Weights of a small transformer language model: no biases in attention or MLP, untied embeddings.
Each number is 128 + 24 x the weight over its row's rms, rounded and kept within 0 to 255. Layers, rows and columns count from 0. Numbers have three digits each. The size before them is the row's rms in percent of the matrix's.

# layer 3 attention output (transposed), 128x64, rms 0.096, rows 7-40,71-103, columns 0-63
065:134135139166141108170128092141140156101125183130109090139090133146117120147144140083137134123075127155105141126148130177111124161102150108161121135126093089149102137145098125138104142089136163
068:082137128159098128130137111135095150129137127177100148154132083098115092129130123105125102120145136141081105123135127094125150115170081114124104107160122085135110138167147159089119091111154144
075:097128149136088141129131137127161163147129153171121086121165143102145101157113124067162133145162128168133120101129106130127120119126134106093107130142126119115154109151137197137104124118138180
065:193109160103157109176124108130147113125156111117115179142127143088088125118163127111131181123132181127120132096123101151122126110125146095135120112107167143122137149127083135112151119152110129
068:167124096088095092150126110169110120135176152116114150152128124126115116128143114133128159118073114108124130172144116177144147125119159109151071113110132118133107115131085101116122089104158132
056:134112160166143095159116127122103131086122115167157158142064151128103098156112118138122145155163118121174125094107141123127130122129083116134119152122177127115150144132102161148108147118132078
073:102134118150089148127130131151117153139082108185134105098122153175140089109148116126109110145135100122080117125166133146139161125129125171150116143164132184102108141164118122107169127124140141
067:108096125143182114142139099161141092104120180160156088108094133154107075161159124121100102137096100111116115112145126120139143124142140130147115168123091122124089102152118139148124131125096102
064:131124168167158117135185122119139095139149131138136109150126142134103189148149120146109117149127148132110170153147132175099146135163112132125150125112128099147158107185160121090116093137150106
076:189121136092121111158101131105133156112150153127165074162148126143100157109141137125045145138127129140154140148141092122157110123137119080100132121117116142154141117101137121111101122136107122
062:165104149137120151138137098134131148138129107091131154120155092108142097105150153104138127161105143163122148098120179131141144163147121104136128097098183103108136106163146123147098180097099141
077:136128164124140136102102097172158124129086161179178114150127144108136087130110156092135125142138112123144123176065156142143131109136129115105133130151128135130149138148123158087142115085152142
070:167121145131128141134123083133151062149121134150111119114097145115129137127131093084169118089086139129103127106138136118099136106124103132122087102143155101110129133195105123085152131122108155
060:157128106111113108090129151088140109169145064098105136122136117087091153079148106152103122106149135105147126143136139112137161115108140139135104141158144148128128095142135105130088118076112096
067:110152135118111099116136142164128125079164101151141137179142137116131174130149167104097149136150121136094122113111111117109107140150122117136178154149123088140125098138113119138109083118193154
063:162101149143119143128109103101144102183125129122144116124093145128132150121117156166151096086109152120131154073160097134120136158117153106169124175105130126145149113142092137123108127168086147
063:174145119115139129173152126097151114124158111077156124137090143100153186132137178143125141112150117118125123140150102134108119113142122095157110124132127110138173183099141093141132120138156094
074:103144111133092136132160106119128109116133077086123137163132167111139139110109142185144095174150096155155160115134135157153144118120109119128122107114147153098120105119138082143092142111151175
073:166137111158107090118130161122095102140099122126122094145096133129123156158147111172139116109184110104138161109133143122110161125135119096111140148112156127127077089111190158125100129138111129
071:104141162117149171149121107125161122108145122135136154118155153092098124115138118060077167141135112112129089163111130135121121090093146163127104133161138147139144143164107140106105102089132118
064:130154095099090127099161143123133122128135169115134172121124148177168146135109164167118150153154116127145172169130124128162139095141140105113125156146151160140099144110122166147176132116145146
062:134147097084114127185099110127103121144154171095157079108122124114118132125138140129130119085115108151094138094159118140131149150135105110156118114100135149116122145075125128121127117131083191
073:075102139149105141155121133116157154130130148104105113129119121115106094131112159099167086145155080127166103095153133139108131113186078147118086128123123103138132096112127112106151106113147134
069:109157140128102161117157140119102134133168125091131158150115113095202142097141136114129092127203139155137148115137124120137144142153102103158132123130159115110095147116160093155107149127127134
064:130106146152133083124109157135177154154147109140144154108112126116113151108108064116107162096174136150150107174116135094131074125124138142105098111156127133112097139150113152116145122161108125
064:153116120128100151110119136155090112110151056127121123171115140105123145099106147069139103118140153076124114086126140091104144097150164122141140103127161131100141119102149127158115130101113132
064:125137152136141151112057095134116144153185161190122120142122137113134141145146127099101097133131132116125081176118109145125121109103132158183134126110153144131154138146099156109118139110107122
066:145106152128106132097128135125079146150139128125121076153115127117159132096133114126129156110181121133158094137152127162104125152119139096055171162133112094104101108119155129156154117110109131
067:125118146113130172130140091114122124146101134080102135136165152119155114093148101114207118147125104135134102129180147146096099139158134131165091157113104134117108143145113119155123161142142109
074:146098112173096121133108166139160095129128127091121142133099150122106097117091125117138164139084088135146095141084160141144163164123104092129089120117141113110146091116136176113142114112125141
071:117117135172124171134136110142119116148144140137161124087085109125117118114087164173124165123144090142158159169128152113172099142116145093118113101150142117110130115080148112115139114082148137
070:130128139120143133148125174098108144127123131167123090136134105154107151126118122184125119104120137174188094111188093137141108139132154111104119154108100146165139108088124143136127126167151106
055:118100128093107104146115128113121090141105101139144095111156136144115133106106112155115105098169126119154151137126111114085166109169090129094155161101154175107152124123158081096119133095113123
066:069097093109128166127115127092108174136131137128102118124117097109136144146109133193133142072122162127110126130146088113106132154124096099137096102112149147134129097113103116110155126163117151
115:100130104117127151111186138125148119137136092155122136090156111082150139107105133106135121099138115118105136160165126107160112124123114169126087132135121157138152091085131170104165108180111117
121:167140176078120128132160157135111149150128119090142112129100169139136140101131087122108141133133132112171113133144146135106094136087154161171170142138115122099136149114097093160163136117124099
103:155141149115148170153140136123126153063133110122129124115136124110157130099136133136112101149100106088140149147125161143086143132104145115120175157145113099136151141085160081118133122131180085
123:117115117130107185133099171120107108142144129123134094063106148193132131131097138125157104139101143140153134130164133104105129143148138109136108144138121112124095108116135109131068171118144094
116:131127119123157105138144132124128100095149128141156090096099169124100113122095110110127096125101171125153151154060123118123115148175118110157160101136129142144095136125151135150141169182110140
123:150132130137118122151127122119111159162162102142095115103143080135181147144162139085145094095081115141094130112122097127155145131175160154106091103123146126129106099100135134127093117131156150
117:136138104110132121103117109171151075102151154138121126114111122122134133151124145100196122105173146126147146129114161107154103119161092100122143118171128114165137116121104118129148152065151152
108:164152165115126168156098159133117130130147138135117141154155142118139129140081159161109147157133139200131128149113103141095173129099127143095095141103145112133159132167105110112106101148106146
124:160128098075095101110116150106098130121082153105113119123153095172170148138130119139156150103104123130128116082111145108093129133138120114123105113128134146136159144092151077107098145080129130
125:149137146113151126092133096160133110120154129052117161128115116096124113150138139131178114105135141147093105111149139160110125180108139141166157132077166140124125154107108136111159123129102149
132:118140111144159128091132130148089101158131140174125158154162108141131134132094110158130123144113088123124104118118102060108075125145114167137099135130132140086138162072147134133129138126154116
141:086134121124100140122159116113115142124142103115118092119136078155092136132150124131104129110159131096144107109157165074133126136122092141113193113134087132108159097103156151138085125114105155
133:093139144117151118150133162135111161119136145099161103127200082122116112161183126149126138137120096103143126116109127103115133110122145155148150148120103140173148125109137104157112101094178110
133:137146115168152094102138119140130154061111125123144150133093154171147134159136144114131116128137088121086102143096144103093152157092093113105160159100149126158163135098108118112145140119141134
110:168111160122105145119130111143174117145114152131136108099104071127139090106118109148144088136124118114152126149123155153109143071126091131144100120144183105089137174124153137133114127123108091
116:124130097135115150143137135134132109119132141152106137105161095149173113098162144136087165113110088126109118180127131145145139096162109128107119120135179137117121146073154118089085135094163120
124:067107111131136179153118151137129139118098124111102130113144109126124104112137104127150142146139121090106125118121132164126128117121153155119141153096130120116076101152132189079118104173090167
133:134071112144143146120072152130102130081075185172083117105112120135123118110122085118136135115139127138092121126109136138135096128143123143127129127123108126141087088124104162109172108120129120
123:114089108074136152186131134093165107131095145142171171133133136151158157146079138138116116135086148145112100157085093130142123146161106138142116125149098121138155134115096124122130121142131138
138:099111111118128144098143109165108127175116156115152112106132117122187137110123134147168100106156153142110129103159112107136088091128103148140121124120121110134097108190143137159176169142116143
112:149113108112132145124126111148119064103163117125146100135123104136090116160115110154160120067094129089141115178152107166131121130107137123150111088170112160127146148108141093119097135129138119
120:151111098122128185077115128106150114124090122089099131130100096150137149152164167124158134167145107124164106152112142155124107092111137160157120107176091135137111125140120167116132123112129108
115:159138118136158142116116105111127073109103134143145158126116137143158138158140114161112126188071179101089135116128189135130127136123159121094175119117134154113116145149137137126107148119136150
132:126082102093113095115150102128119171087129102123123113156118159118093168178098115120126138115084118077141122160149123151144152087100143125116097117130112169146130132146134108143119113122133169
125:110130130123148153138084111162104102139107117136121139124108147149128136122151165088073157083094114106134131096151120150128164138136108113172139137109137129068135073098119119105170121106128135
127:123116123133126129113207143130170120148103165147108137175102122120165093170132108110145125155129156168109156178152127151136111135092159143114128126160098121122142135158126116171111116139120122
149:148119111108142132140132154133154113085118129078136116143128135122131116126109175148099148132121134150131151081115121147193120121159131129106141068130114106118093129084183123184140142140138143
133:151160143122108087138134166137105121106154104129114136102163094129121134114139133092114107139110122123105184111122141125089147092146118123129120087108182130121150174114160113091133140146148069
126:151086113154126156140119137160146123105126145190155142129087108138143157164122161143086187114130156120115171144121105106151140118128100101129098160116124152106138114091128142111115115091138155
119:119173158098134133123121070134103151143144096137109137147120128147127122128129085144122112151105153113166135119112110142079142116142151186131179079129108133160138099152129082146142144129108100
138:143117088126067158096144128141185142132130135092139178162121157108114102145150147142126120188121144119109123083146119130108084164162130124127113163129128144105133167127115127137140146121145145
130:154106125141124061157136078104117141148159140102108124118152098108134115112140124106120126152070159146105165140105148141108088151128104147142082104144101152141117109135101096114143104144153148
114:107133128153088158136126157114136119146143128094098133134090112104141124132137098121159102125122106086151099112113105159099097105097144099147121084169152106138122107090107124119142090126198117
# layer 3 attention value, 64x64, rms 0.189, rows 8-40, columns 0-63
099:123144133136079151105128112166149123170142128116081120136156107111100121127151122137110139125104136157125104145137156132139134154117119103097097146098146168130120180110080112189153095092147144
087:092112121114107098100155143142133127137119177142125096102147118141141145166111105119148149137105128133154105153124096091131172146148151123118104136090132164121170151144154090160111106080176109
101:120153167109083139156067136099098124119095111130129145103122127127092123118136107101192158109095144128149104122138071126113125131173138099128132128145146107079118139114111113140121112144165138
096:175151114124094087124116129111118126109130126111130154091124126140093145071141084115139101117096125138178108164128096168147156149116151156143124134108135108140114125126142101175166162125112095
094:109105116126148092168079117096058120135160143144151133147100204145125119143123137135163140141115147124133162080133140137110118110119099107118084110158127117133136126104116152130125130143143093
096:169137124154116094114184125123098105143140088114141140081163120127136143150139153118136123142162128087125148156146114141101098170119140140136167072160136151120125079136130138152136093138161125
093:144108117119123150153160165125112149127099170092141146158122131136140089115144162108115119151071119108105128079136150112135123120130139074102129153101096099101112136169137093138081128102108134
100:117097143120164124131127137109125089104122100155135136121135119159094154149147168133180139160114169128123160142066149115087106126164100092113123136092096144150146121124116083124127090137140141
106:172079133137135143127191139154131136113124153129164116177072147119113147134150133120126122138177147145142135135132092117134112113077115136116149123116139143102127151119079087119159115116129089
107:144086117140132119111107154079170138126081119109174102113151133110121117134141175135138140133082135139114119146110143120087134119166087151093108127148178089135146111120121164127144145114117165
113:094117137181152120143105083156127126119107123151127123115127084104134143130118155139155176065138153108150145131123149134119098132082089139142144137142118168084133123138165135134174145096121130
108:133086168155093149116145136101121147109158139180071101131128106116137127144155163169161116106091112103095152119113105110139169119137094139130089085127145155131134137159129125151128138113138144
107:133118128126138114118171124129128116140135093120108118076108101131118156178125133107110130154115131124139145089087119104091136123102166156123145155108184157146138105118107083084142173119106094
086:135175140110121083084126147117129100101141126133135132183139137130179141126135156133117178148123120151150148160147106130118143125157128091162163157107156090107142131123111149135151079088112125
093:114086131138132111093094130125104171133129143163126139100138155177123140110152169154128160131126139093130169117146140121090097124165169128160102114113132118104179095129144146121085108097130132
099:112147099129199147179085107129148142101131136117109160158091111120171129117109147131151110107140129143116095109127090134150126078121138141140121101102147156073115150138117146146100122114104116
110:091146117135160125143128135135143135131104072100141096116165152150149165138117115141152089128120131169143115179121113147123123081105171141095153095156134147104092097142096124147096132113114147
103:142133150122175115147121147131117082119081139142142125116128173132109134134118170068099114133116083116150146135122150125107168160147111119109093140107121123149073154141170118129103144143159156
109:138168083148135164130151141091120116141122135127116113150118140101095110108114147117118120156166125107182087141123132136145119103097138122177147090153143098136105087141082169154134114145142162
092:152082139094085118130133134130133114114151170158165175130146115126127177147127136127107161086119112102160114154163093126117136119155084121126138119162103154131145135090129113144145165111155161
097:137134137097132139105128117126133105124112095149168066133100100109144183150138133143139104102108105167124118133166133096129120126125091117159098130110124166087112089137119185148100101137148115
096:124131107096131135153127123163119123119126139123135105146123130123147152114118106124132117113115095127174129135124138083117118154171139217090114151083135138117162091125113089151126085172107133
110:109139137118122151142115109128105111124142148123127186100150099118177166175146110137100119118144154143145141113137128107133114132192107115140070124134096157188101126123096122139123172134134118
107:125121132119166126137124109153129179150103143139115137112146125153075128115079100117118166141140108123110141132131162105132147158150116073123135105164176160070109115089129105129130141157126099
097:157149170157090126105121138152163086137147148133134128161108140123171162124095151142120108136110141105139091142142171113117099092137129147166136165101132130180076131123100134122091111135133140
113:122148122166125152114100109171081147101118137185196130090117151123112162118114123153098116136123103128125137139132126156146140132151141126161147065104112105150157136142149130160119135133147095
106:088140147129156121073135157072128121121168186130155115138114123170104142117177131147131152107138141115110133141112120130135133146166167115096141151107137112135183120101148123122143114108120087
100:138094118127124125156106132150106156092102131141165115085181162183158132118124120124106138150134119120111139095094138103131110140165149136151125165167172158093117101150145125127130135117105172
098:109155104108129085141134140168160106146155135137097144175098096131093120095163104132158102110094131108161127144118135121161116163130094120097099141146123107131138118135117157160102183127154102
110:182162153112158126123140142152149137166152131137187141110095129069112117129134159167107165171125147168141111125116121104149114154144133160125134099113134151123131146128160123105122092131113164
105:147120158130142120113146124123114142139143177119121110177112178159145157115152108155136111148111094141167149117105144131113144138097157129122109125155064145176146117114136154138146103189145127
094:111115164103134104124131118090148112129146103128157118125094114136151109139131108140119105119113103137144107133162138104089118100142121094118152092173146189127147188104128142176156114131179117
091:123114144132106189083094127122136158108114139166118142123157118113129115163127124145113172115115056135076143129089153154121141126094106110159130130125100138122130112149097163154119120130092119